Part of a small language model's weights: width 512, 512M tokens.
Each number is 128 + 24 x the weight over the matrix's rms, rounded and kept within 0 to 255. Layers, rows and columns count from 0.

# layer 3 MLP up, 4096x512, rms 0.169, rows 3178-3202, columns 128-255
[[ 68 121  83 114 127  90 140 105 128 108 127 132 123 130 119 122 175 108 122 155  57 118 157 172  94 175 158  63 100 104 150  49 179 123 143 134 107 136  96 102  98 162 131  76 200 115 113 136 114 103  83 142 104 133 125 141 125 114 140 128 151  95 167 168 130 137 147  96 140 150 130  96  94 155 105 168 173 100 125 142 111 120 147 137 133 170 162 184 164 136 112  70 150  84 147 171 116 128 165 123 142 187 144  79 178 118 141 160  96  85 137 133 106 176 152 105 145 137 119  77 115 130 117 138 183 136 185 204]
 [156 121  86 156  90 123 146 120  87 101 111 123 169 103 106 118 107 138 163 152 109 115 125 139 159 113  90 111 147 146 124 122 137 139 148 146  72 127 128 115 141 139 107 133 146 123 168 119  81 132 131 119 136 122 147 136 124 128 140 114  99 115  95 125 135  92 100  81 115 116 162 157 151  85 132  93  91 105 156 115 176 134 139 150 125 122 143  96 123 104 138 103 114 155 135 122 140 117 138 102 117 130 118 128  79 119 154 125 116 149 138 158 122 141 102 148 133 146  66 126 132 121  85 115  94 134 116 148]
 [203 136 116 144 134 106 106 112 125 106 170 146  77 147 104 134 149 102 133 118  99 148 130 140 138 132 129  96 112 158 114  52 113 121 122 119 140 128 140 117 145 153 124 130 122 155 148 175 124 136 133 145 111  96 123 108 164  89  82 159 166 114 112 133  86 132  96 113 118 160 109 120 139 153 147  90 112 129 127 145 136 131 123 181 110 141  94 173 136  92 120 123 105 112 109 118 121 129 113  95 114 113 173  92 141 106 127 109 133  82 143 126 115 122 111 126 123  90 150 150  93  99 126 127 136 165 146 138]
 [110 153 110 154 115 153 151 102 128 111 154 118 122 149 136 134 127 132 127 156 116  93 121 113 137 116 128 142 125 125 121 156 139 119 142 110  76 130 133 149 117  89 130 153 156 129 125 113 126 136  84 115 132 121 121 128 122 128 124 120 163 120 132 121 181 154 147 106 175 157 111 115 139 155 127 118 150 163 121 136 111 140  97 150 154 144 138 134 127 150 142 148 160 112 107 136 110  93 121 128 153 164 135 150 130 133 112 100 116 192 148 166 133 148 153 105 139 126 124 158 147 165 149 107 157 124 126 164]
 [ 89 112 121  81 156 136 135 161 169  82 171 166 112 108 106 117 131 142 157 118 116 103 142 142 119 143 205 141 118 140 136 135 129 130  93 115 103  77  97 167 116 153 118 140 117 142 138 148 129 140 140 113 154 162 130 115  84 110 108 117 101 147 163 122  83  99  86 112 146  98 119 174  95  79 137 131 136 127 124 110 141 150 153 105  95 120  88 136 126 123 114 137 122  81 164 158 106 109 152 122 103 156 134 138  81  77  83 127 132 118 137 126 148 146 176 121  51 136 102 122 131  99  72 103  81  94 150 117]
 [160 114 185 148 141 121  93 102 107 134 155 118 104 136 104  98 118  79  99 136  93 115 160 137 109 131 145 110 125 125 166 135 120 122 106 153 121 115 125 119  85 111 119 137 134 153 104  76 147 120 135  90 104 139 171 107 116 102 170 130 158 111 138 117 155 163  70 106 148 143 111 139 156  88 150 132 119  94 158 136 144 139 121 109 143  95 144 126 184 138 125 159 133 157 134 162 165 140 130 122 101 157 138 123 146 151 115 116 114 168 119 101 102 134 124 142 160 139 104 101 152 150 152 109 117  95 118 147]
 [168  76 123 101 150 119  99  84 115 159 119 143 128 121  95 129 138 127 105 150 137 126 158 114 110 130 117 161 137 136  70 124 104 111  75 151 142 125  97 122  84  92 170 141 133  87 106 143 126 133 133 141 156 101 130  93 131 175 142 152 123 133 164 121 133 173 122 150 123 139 143 128 170 137  97 107 144 133 120  92  88  83 151  80 129 130 140 115  95 130 127  79 129 104 116 121 136 115 115 168 147 146 132 167 126 105  75 159 131 164 117 120 120 101  77 117 100 141 141 126 107 119 112 118 113 152 125 121]
 [126 117 114 120 141 141 129 129 141 158 142 138 126 137 111 105 167 138 137  98 131 137 102 142 116 146 138 124 125 153 130  92 118 137  85 150 130 157 140 114  95 170 114 161 128 124 109 143 100 143 121 130 135 127 129  93  69 137 131 126 128 143 176 141 122 127 113 115 127  79 166 125  93  93 171 152 109 103 119 128 104 102  93 149 100 127 118  98 124 167 109 134 145  81 148 167 138 118 118 136 139 154 108 122 102 113 117 167 137  81 122 109 142 112 127 139 181 117 128 149 109 133 122 104 154 121 163 144]
 [103 150 117 113 167 136 135  83 115 167 137  86  95 124  97 118 191 109 141 164 144 154 110 159 124 130 150 161 130 145 133 118 126 113 137 123 122 134 127 153 134 144 121 109 122 143 127 120 126 143 177 138 101  99 101  86  87  88  94 128 124 147 148 128 114  95 129 136 121 112  92 145 172 128 116 151 172 135 138 105 109 139 143 129 134  85 143 134 116 111 134 145 116 161 124 139 176 124 117 146 127 117 141  86 128 185 109 147 141 103 153  90 151 149 108 136 134 101 147 162  96  98 152 133  91 129 147  99]
 [127 148 122 114 143 137 124 128 107 158 125 105 146 118 113 162 166  97 147 120 124 127 112 119 155 103 159 138 149 138 125 145 170  94  87 126 102 103 124 168 119 114 147 108 146 123 139 102 113 130  97 130 150 100 143 111 111 115 130  94 107  96 146 124 116 146 141 138  95  99 114 109 140 119 132  89 151 123 112 145  94 138 151 141 128 125 126 101 112  53 151 151 149 120 130 128 123 122 143 181 102 129 110 130 148 156 130 128 121 114 141 140 109 101 152 138 144 182 130 132 143 134 124 111 106 132 149 156]
 [101 121 122 107 128 128 103  87 122 127 103  77 157 130 130  96 140 155 149 134 147 112 114 133 145 156 109 133 103 126 121 148 132 138 115 129 113 119 149 136 125 144 170 158 139 140 140 136 123  79 138 121 139 131 184 131 106 149 126 131  98 154  87 164 109 135 139 140 134 116 121 150 179 137 127 137 123 115 133 170 118 159 121 118 125 110 127 119 138 117 136 144 144  80  86 127  98 140 100 120 130 179 126 148 136  82 169 115 186 131 151 162 101 110 168 113 190  95 109 155 173 169 131 108 118 103 129 108]
 [163 119 108 126  95  79 168 155  89 108 162 106 214 153 112 179 198 100 164 109 169 145  98 175 152  94 151  86  81 117 146 140  69  79 118 107 124 154 110 161 127  88 106 113 123 144 105 144 135 132  94 141  86 167 145  63 152  89 137 119  98 131 161 134 126 124 132 101 110 103 105 121 119 113 130 160 106  92  99 105 147 117  83 152 147 133 129 107 116 124 149  93 177 167 129  87  80 122 117 138 127 122 144 139 121 106 120 132  87  95 160 121 119 117  95 111 133 153 106  92 124 134 134 123 137 115 108 153]
 [147 146 127 164 118 168 140 138 128 157 118 147 122 209  84 118 145 154 118 124 130 121 111 101 123 145 117 158 134 129 100 126 105 105 136 137 156 134 132 118 119 143 129 143 113 111 122 151 136 133 122 145 137 131 158 143 133 104 144 147 151 122 145  65 123 109 138  95 123 138 149 153 126 146 113  73 125 113 124 148 100 129 128 119 100 139 100 111 114 136  95  83 136 142 132 136 153 128 152  97 118 121 134 175 102 112 118 172 139 135 129 149 139 120 117  85 109 116 151 136 140 112 147 109  64 105 170 130]
 [117 137 142 131 162 122 106 109 115 125 109 126 127 124 108 107 123 144 137 152 131 101 112  89 125 131 153 135 148 119 152 161 145 157 125 115 130 110 120 134 108 142 121 125 144 121 106 130  87 114 110 126 105 139 117 127 150 115 141 106 100 133 125 111 131 139 151 139 115 119 133 145 151 136 127 131 107 139 163 115 113 100 126 144 139 138 133 135 130 105 172 138 119 179 113 120 126 120 145 139 108 145 120 110 132 161 129 121 126 142 161 115 143 119 151 130 112 128 129 166 147 135 128 154 137 109 126 123]
 [162 101  99 162 131 106 152 133 139 111 123 123 132 150 135 135 125 158 123 139  83  97 149  71 128 122 137 176 157 141 155 149 117 127 130 148 118 164 142 145 129 153 148 108  75 111 106 118  97 126 139 117 131  81 112 118 128 151 121 147 107 147 117 172 117 154  74 146 114  79 157  98 162 154 107 106 163 134  76 130 106 118 139 141 139 115 107 119 126 117 151 109 147  80 163 165 117 165 144 139 125 147 122  93 120 118 102 155 135 130 150 107 124 128 126 121 152 175 141 105 151 105 104 129  97 106 143 109]
 [123 140  77 145 131 138 156 141 165 133 117  78 121 151 125 148 137 136 132 137 144 132 156 170 118 139 140 112 119 124 117 121  94 141 120 130 114 108 117 149 150 135 128 104 134 101 141 111 146 107 139 157 121 164 108 124 107 113 151 123 138 117 111 159 128 136 153 161 105  84 132 147 125 133 116 130 143 121 119 114  97 126 162 122 131 122 117  96 101 123 131 143 126 107 106 105 127 116 157 162 131 115 134 156 148 137 122 143  99 134 110 148 113  87 138 111  86 146  94 145 123 167 104 112 130 151 114 129]
 [ 98 100 151 123 186 114 132 148 138 101 173 161 155  84 109 139 154 114 157  99 147 166 136  95 175 133 129 158 129 156 121  90 130 124  57 111 119 147  97 109 123 126  99 127 165 133 134 132 129  87 131 121 132 108 119 159 162 168 128 147 139 133 131 161  92  99 135 138 104 123 134 111 124 116 115 141 110  99  90 157 138 142 149  27 143 111 100 112 140 133 141 124 135 117  85 112 135 122 103 133 157 114 169 145  90 145 112 161 109 128 123 122 124 165 120 134 119 134 136 151 168 152 113  93 148 103 115 151]
 [123 106  94 124 116 160 120 129 185  92 129 127 120 148 129 156 120  75 108 135 120 131 130 119 106 129 141 134 101 115  87 110 109 135  97 117 124  73  80 162 145 127 114 129 117 130 103 130 117 163 121 137  97  89 139 150 151 108 155 129 140 119 109 122 161 107  96 131 126 115 110 149 147 155 180 138 134 156 144 102 148 124 129 125 161 134 147 106 149 144 154 130 165 161 129 141 146 154 160 126 158 132 121 143 118  96 102 120 109 150 135 133 147  90 113 140 139 139  84 114  93 136 114 115 104  80 137 130]
 [114 155 153  76 129 103 126  97 105 154 120  83 124 144 106 155 128 134 103 102 115 120 134 160 116 149 157 136 165 119 147 131 155 123 115 132 118 115 106 154 145 162 144 164 121 118 107 127  85 138 129  99 111 135 130 109 128 120 101  97 119 133 120 119 139 122  82 112 157 161 130  92 131 128 158 145  83 121 104 155 118 160 122 131 158 120 123  80 125 115 113 103 124 122 132 126 145 106 117 111 119 144 190 152 165 157 140 141 116 156 141 136 113 140 118 107 148 130 135 129 104 122  67 113 154 124 138 149]
 [ 88 108 128  91 135 138 128 117 141 101 154 144 122 117 103 138 137 127 115 144 148 118 155 113 132 110 114 171 149  91 136 131 153 109 105 102  83 111 124 105 108 113 136 111 119 121 132 122  92 120 122 166 115 142 139 135 139 137 114 138  99 115 147 103 133 148  85 129 121 132 114 130 106 111 166 136 126 138 159 123 111 125 132  75 150 101 141 118 174  85 121 125 157 121 102 118 111 157 122 134 115 159 113 150 125 160  89 156 175  83 120 137 160 112  94 116 150 123  94 122 123 108 133 152 108 154 157 151]
 [156 117 125  85 150 110 190 114 143  73 156 138 152 125  94 113 126 196 166 139 118 106 142 113 109 103 145 153 159  89 148 111 142 168 111 157 130 133 179 143 148 142 111  67 126 102 113 160  87  85 112 124  85  92 145 126  98 151 155 112 140 176 135 161 201 145 100 124 136 140 135 106 146 174 139 156 108 159 110 106 157 107 177 100  95 152 117 127 129 139 104 127 119 159 181 120 134 145  84  46 173 126 127 107  99 100 159 109 115 105 134 173 114 117 111 130 120 150 121 110 115 137 104 127 134 141 113  86]
 [ 99 131 113 132 148  97 115 134 134 148 136 148 121 112 121 119 110 113 138  97 130 117 119 136 101 149 119 141  79 172 101 127 148 156 153 122 142 135 125 141 124 151 123 115 163 163 139  99 116 126 104 135 133 122 123 126 117 118  84 180 102 134 112 142  90 117 156 129 163 151 167 169 124  89 134 111 103 131 129 149 126 137 170 125 146 166 165 156 111  72 147 160 105 137 107 111 133 118 128 130 106 149 114 126 150 140 110 120 136 119 162  98 136 129 130 154 106 136 136 177 118 111 132 156 140 107 102 142]
 [116 128 140 110 126  94 118 147 140 151 114 130 109 130 124 106 180 150 153 157 123 119 128 140  94 124 153 154 104 139 182 111 112 134 112 131 118 114 118  91 104 113 128  87 149 129 102 147 124 117  95 132 131 149 147 121 110 118 124 156 109 133  96 125 129 125 125 136 103 144 141 125 147 111 131 157  90  99 116 138 128 127 104 119 134  94 229 134 127 103 101 124  98 132 122 157 129 116  99 136 107 166 140 123 101 115  95 112 131 132 129 158 101 123 115 124  86 143  89 150 121 113 127 115 130 127 172 132]
 [110 135 140 119 113 147 141 140 132 140 111 151 108 110 127 100 108 165 121 121 157 139 155 134 126 138 122 126 124 131 105 140 121 150 133 174 112 132 141 112 143 158 115 118 136 128 138 122 131 134 118 115 113 136 131 147 115 140 110 104 147 103 147 136 129 125 116 151 160 155 162 122 142 102 110 153 120 120 132 144 139 143  75 104 123 137 134 142 120 130 148  78 125 131  78 107 131 125 100 132 139 123 132 141 116 146 146 126 133 135 185 119 147 123 147  93 163  93 133 128 139 139 111 118 146 140 142 115]
 [121  82  89 116 123 122 164 129 106 110 134  72  89 106  93 162 123 162 119 123 150 155 139 109 135 148 122  49 148 127  77 124 104  65 151 162 149 105 116 114  67 136 168 111 137 122 164 125 143 126 119 148 153 151  67 125 146 145 177 103 128 181 119  82 121 140 138 135 142 146 109  98 110 113 111  96 114  82 129 126 113 157 101 115 121  96 115 138 137  88 128 107 124 123  90 157 157 114 165 125 120 161 138 136 163 148 115  91 134 111  94 104  77 133 111  83  89 141 138 185 170  67 145 139  97 134 118 103]]